config = dict(
    num_key_value_heads=2,
    head_dim=128,
    norm_eps=1e-05,
    extras=['capped logits'],
    init_std_up=0.032,
    optimizer='muon_variant',
    lr_mult_o=2.0,
    warmup_steps=200,
    final_lr_fraction=0.0,
    dataset='wikipedia_en',
)
Each number is 500 + 50 x the weight over its row's rms, rounded and kept within 0 to 999. Layers, rows and columns count from 0. Numbers have three digits each. The size before them is the row's rms in percent of the matrix's.

# layer 4 MLP up, 768x256, rms 0.159, rows 683-767, columns 64-127
101:466440547481441449463522505380419448416468498465474543556344512516434473496600495580525532459499574602526516488471552519565572562480561511498544506490504509522414547437479590365576436477506555
088:470503494452543583526593403445437496526506525470521502472502430534520596536385540491444489510635513500488551442439442639545440529554560540511503591557504475528547508493470525527528602483437500
103:565528537528534483526416566533484468516534442435563439510521575589533518529396580569557516459540466599415458470538479510451544515546553655490540460519451495459496346486440535477423488468481392
108:500635468561435449485523478579488488504507456478521464528595529502508483458494490519505587450539469480429405466569524438491441440470516514438356520540511446507565502530401590430597528490522483
096:448518469472584494451485542415525507494447585523515514481558469525510552509440499570491465504530529567605517561456551580448580504501520534525543585464544515561518485490587430478444436572518577
093:536502530418546520495479461473568547531484508631550528502408512520585453507475556516531557403447531602404515468454461462489483526483509549491555489463460502491509535495532660510456536364424445
091:537535519568448484405449498485516414499546382510487466466474575646504460516521530528514396534465551478437476472675524453476476491469533485488547497503497502467369460569510598577484474504481498
080:632462438479612455436501546488495435548433504445560491428434472490434472459423516529535482484454500555448632511515535473415496479446521548497450604464481497463473520549516467507562502616439478
092:501453483527580536526518459471365569531407519476548438584494374491508500514438566502544607370568577565415511570503497459495553454491498510481483542492472519438399525486467434581407494474369475
084:527531554504592420453534636447524544504471486616361534567477504560496454537494530520503447552480491528450462523537519555509525454475459466532408492481449469543470421473525556531613512502623444
090:545556524445568452510496461520614534522593521470530527523537471579493535502452553477548500546550571512475511557442383451463436508551410352555545503535455429534383507486513569494531479439529433
097:623476485495504559458507523503584563545527407417560508505535467468551428436447518448472612518511540531513539486530552552519496445441464481421539474534420509467526517476571510474482579519472539
097:493495584494488459439414400558542385585460478474445439506527562468494450399531491525592562517484496529539362510533505536539449482432555481562509566506628600500488497518380511473445534459548569
104:426513463586599473569460453526422460484480455462471520551473535482492575465530484499431443395523520494511426475580514503505594523493544485496422494518440384514402442524548434549593495567496531
112:479560485539535564489455496479513558538499493530588416578525497437496511459567465534518505497570470564431543508382541552556465499561573453502402477428518423521508562422351501560475548540540447
107:502608505564578654478413528570513549519525552496499501513512488514465442557455514555515414485451526480498464563458466504487484482499556471479475496525493533487527490475576556519514516589411526
108:564553508547510504555509463469497549532532515532529525555441518535481502485440498429555537445493452475520467482503435522516491508392561469553459558502490533462482536398493502502451471409455450
090:439466527441454513561468526467499508523606472612503441460510448478561508406503446607502475425502507524458366537456543553403418570461478481500495499495507467486505463567491418430585479466437642
103:474581444475599543538512577540511541504516571554571556518488519640469437468595522491479537471485445561482461478478450501471482528471530476517461572475506495431491429490481445460566465455570572
105:541492518449478523556481463507483469453505436409591550489493501432551547462532432484527546515475543448460572458470526479617479494484678527502378508464589484457602539505523484623501472520474446
111:549460479462543442466560454524476543590497568458473511473531473528430556573448497552542536479598472485535493480476482566600471507493503434421482545456531484534492513475440452459484508492538460
086:484501420548466466537465426411529452528465471448631522458514496480473609514521421522541513520506496423502474560488463441566444481517502544466534502447476417515519470506501517529453393478586458
103:473439453469459519509468521467547520618451497537548440523402508534470537584570577507497494487423567525519550542502461476455445390446408498483467493456428501600423562484523523533539517601594495
111:493470555437392557499432547500499453540476435511491493454374533495540434546478448516404535559532427503588449485484489439498493542532559444490493380506416486479541460503501490578484522441559492
104:488560491464385542517511506551503496443488534527581499578439578528447471563483496486483511405576409501471519519555526550523524500537558513458491502489556490467483538483472586529489404484539471
104:504511539427494536523480546546465546577458563455516456534446443446479538451595432423564444499447563497534502486485496516494463512439511474421538526526416438470450451517551547453615507574468515
095:539551506506443513504565472465486502510507521511464532581390426493548508410547505478553556504529513486525509493466524431512542318504513456470499471523556466526535447495543513514394497467554598
103:527513486504485475491581530485451357530403447468489481505525417587474476527465512558575511301539539506457529450512478547509503608455477501535485514520581488516542506487463474471490467461491493
119:478525425535475511452513444520507496535476511552586517474409505443488638469502493493429560548506508611459469429483485469494506419518530516483439494512505480481637531533500576498529449492543507
106:518507526527457440474470518565467577491437515603374477528439506494542587538467485421491506522533478445513476572513519490520508470448543491476529533491539564487464427481528466438518516602561468
088:421554455573506557512527459432589438477510522506517555489382481532449519499467557431460398460392446532478521552479464577499485531448480549593576578531487519464598495483547554499538479534537531
105:417436567591576455518550537462437498536525460602443481577566568506602531461454444532489511461494500700526550501432442530467611577500530485489477497484519493497501506466472484448474519469469485
100:481613509473500456457560459488547439465533497495457300474477542484488534519493503379444418499531467502474537548492500512506505461500447502472509508487477501440545464576504466485461508438446453
098:480553540535435574432565536536433544436516466500454473468493502517541499468501567532622482430552510469486568522452537431560556522503515488527484535517495473478497522467475469592524569570444532
110:539444511472557491478489551452514519564436564471496446494492539505608477484590433546522464545508515534416508558595545470457677473436547476456495492450515540540450533519564463541383429486512526
100:523531535449578577500461490503522503595546616456495519497480444464472449543439472484502512516454484474553553465550559495520448551540498607492545474513546483464608576487560482557539483480494430
115:509472516478438521528502489523496531330402454509473484434460440513470587491469399484524492518475483501501487546512494433585567491588498485433533494454503597414494462513502550490499514449583451
103:491550462560531501447522458529547399536465493513441497504602461518499500432536534443570562493505440516475523472434564509450442528556428434516515455378431565538524485483482556539585489404492521
097:523400473447481595475436516514489365526429485463503536529463513464457564468512506454541490467475501524547461470506512498534518443503490478487517462474536569446507447486495626460505444454459467
095:521519447477526501450419431528623532471423483548483456442489509528482486505579505508470419555551557515509509485463558494566511532471452520503500510436437535559428487566453488452494436486483459
105:565456469483486441537459448439532466575452458535507330458442449449480494535552481457570422415516609453586467508461628487502458452453466444431519537526554545515514510542501512518482478494486492
092:544504497526526559474483493426438520481499451509502466391599445449494503541536523456605600477529439491528513520474519443534484522495533488485494486370499435536493436526529474560527537494539444
100:635547578603550450449507506535597436510526542453498514373442547578535503485489552521402498418511464491541558477522491501476561489377451495466462538513390442531509418619541568467433483538537437
108:481528415523446498501501535574571520497504511434492534435550507460570513568454407478501527445548563505488543490457524457393493410493554532449480465504481462461510468494505469461527617530521496
090:570459438474471516434523535566431499587472509456520557482441502466504480412533553476528466456448504539434450535459493419536428505491505537473538438552498393613542515446417509578489510520503416
105:597533504493532576496470435488533561492419588571504623578484397470484491486552478482525474542488480473530518577495505467557500512543452518435483443443538504625462487513430530533464519550484509
085:534496409578513522528514521472470443503447573487434561479538562525430455468492444602432444546482439488536538531518515452462471443533515499514571521458475450433530465498505541463600505560463510
126:574559501548498518494496563495532504459541517520499517461507488516487483472397536512477434487500567574497554464471595548535527548432590530522526509471557513566541449515486477504515529438490600
086:485503524512467549505518604526477536571480504493556515514444591538463539480495511445569546454501602475339435541499540460496521550390547611491503516460495502506434439541487537556487485505521651
086:553526416525435519487520478513491451585378530566516467476424469531389597524439526524476404519586402535527558474412502503564428441483482482478477530452535350457544497426413489478479440464479515
104:423503532524512533516505494525586560428479451475515490464522514469399446447438401478549494554504630602529528542530543434517569486468458608499579543518477536519581500521537535487588442626491508
105:437488481647508531505546472465455410480441551561471558531530536501500444481478507505568475564470526535430479485498536501510444460500467562513379427494462460494361565496518450433548401461458486
094:604481527474537509445454497541483497540526477410543498452465453497557517589493476555561555474482532458467548524515491494513546434514510550507524501562549518479559444511512549531518480355535517
104:488446447497533452487531495458499513442484585475437492608554501538585567522530375530457573481434581461482476523517511453472493562501571580461520556458453479499500502474486466553562508533425498
096:525515509449490432541532466471564422536483433599494494522425603549545419458555512506558533398559458447531432497631551498467548531520695576650463441487470465557505450500533501584412495458586461
081:551527546517508412617608471472582426581449598544411502487438557531517346535461529461571537591505487500432556504505458549562462547519511585480561440500574455493569526534504472481434477479574490
079:470493491524384447546503371538530534447535547516521558543436443522512530494478498473467403434411588514534477517473446471452441448487437539485436489596469542503455483479518652513490427487536462
120:514427535495437473490514497516451486577527467543435468503527460504449486516492423404511537546546497485511504478609538493631467394459431464491469423546494488507420505424546509530541452566493473
098:558391552479515493481459531552499491433477467558400479428536537541521553511488501551531444567467550537565516531540505471507404512469557481502432512514579524484553470601436471521465514569478515
081:503485482477456480497544494504420464509511545517537463465463492497439538557459464566497532497488530447570518391479448517524446562396454471494423532541512517592416389473463607596547505600432538
090:508502529501578491478533321448517547501461501462537520542547491560476495563479437513529416385438499512547421472545492548461539425454477476472544575494515501503585507461525501553523459460455481
107:540478544514529405570491582530493484462408493570549533466462480457528536493466510539552478520558430518474512495537510532521481494488516518603462415458560458519538454512451459502469468479535433
082:430396348445495420512444542438543605487515537577499515484449555489467495520511530458534459492548514456490537436579522534489569494552460582525494527515543517572508548557517465602466411522436449
097:527544483528502651534481535484541467591453651471520478468521529457522461504546464529528503440491429495476505367571475542504506508536472488457552499478493482463510489518485584463574486430488495
098:556464579424545526608457387527467468514492417532488506452575472554473423501464438548486462584471530406517498480510557468537462448462498497521451462430576459533484373442497410493495567490490426
098:525473395598544482478546498558518571564455497468569457453468660414529533460470511516526520500523623523474501514435385568473492346562503540506504440541524469490415529559487386509535501340428513
095:542478560548491455618509571499438459581547478517447458464507630559499469453480538566511368462505593442539532470463544432503468451551641530442493512484550470431415548518583474494500447466551516
098:538476536480477463489552500499475420540493496604574532402596575566511504555481477606494539589571510518495510514513520519502525474561584538582445457429488542509570487506502478542519597516459553
117:435522492429539476575492472441589540522407433478482475493550468590536420537480483454575524561552561507494499451524534406442540432582493503490540434469548520535474543491586543567520452542414482
110:475462533421486486527515540558349524546501478513555504567470436446490446492530578539590564517488450568504512430552547564565592510496512502526405465388509484485450577489525541550542572489446500
118:606505527427510504498482451548494492527493470482495401593403458496429530502468409331501483515509650519511523483568654523509363508433477495508427483522551472476533474511479501497525478440529656
100:491417522605418497454554552448515526554522459484451466444462507600537484599560523425501499511489505446497507490468565533422488489473499489486585540501440552424538533537551490518549546600418491
099:522553605481409565629480484527668500461445503515468534529513477476506519523520493539501557498511631527442499429507532495463526554471529493516518388526480437441505534559523603504509454458515522
113:502484507500528492448489512434541423446558625490533410523439573540580546503531457528479560457472501399522512497466479512515472512478443461516504479517487460478380501584430492410462528511542648
091:455436523557528461547496485498465581497497533576486415510486491508421462595488451526510501499580537443455495561507462494424463459521581486491481583483540442481440484645540530474452497360568457
082:398473573464501622590406446494629561406571522634531504486495486473456508535508492534487481431465482472456520452641512470462479491495507565406482453520473558452448485607520470562431498475452521
087:536535431482525444513382500328562551511585496563518473470488441511499500523478488404457515416444434408446539483532551414512586469528495560476399434571536565479513469468429454450518488519464437
101:498474511435545518465480496452467354475513484558462551469524538504468477475518539550498499405407454520564436473601483494452465566514491562605526506502457468515454537526441472477567530533478522
102:519524472519469410449580497475483605498541450569509510555470490488530500557397496519558449611431480598579505507546546434465548505523590575421498453502553440480521533483473549525481434502412526
102:505477421501369489423526534549506424473493509503521524512464531563479494591514529543532536458612426420522458489546437552487449504489523470523480440497504497459537498473457559568483468471636544
096:532483518512515511541476577506526474467473586504476449546536554545455466440466452496494538424373486488506545471561437561562489529522513517612594549491484447498414474454457561531479415486579451
107:531525538525561506576513496495570526602405521491465541504525604545484516468510450523446561463545484558583495568471455479514525515513495530430563656547525526540535471481486470449431489519556528
118:480510494545464512467485552499428525454450464477446469503460533468459490591472511467484427536472475554533404451471488446454469497492607415528406623487484531475474260467499505510477534526564503
106:437471434469553503579549506502525567509581575482574433464491574662487642566550517516489532503523474533539465614552479466427518545532433553551522490507461509489544390480514456505422360584464590
099:507520484509525454492462483424489501596488443467479486509435471537482502459615447482593474499518579510541497451546484518539499548551615462454437515597462417512481406521500455373507475552435471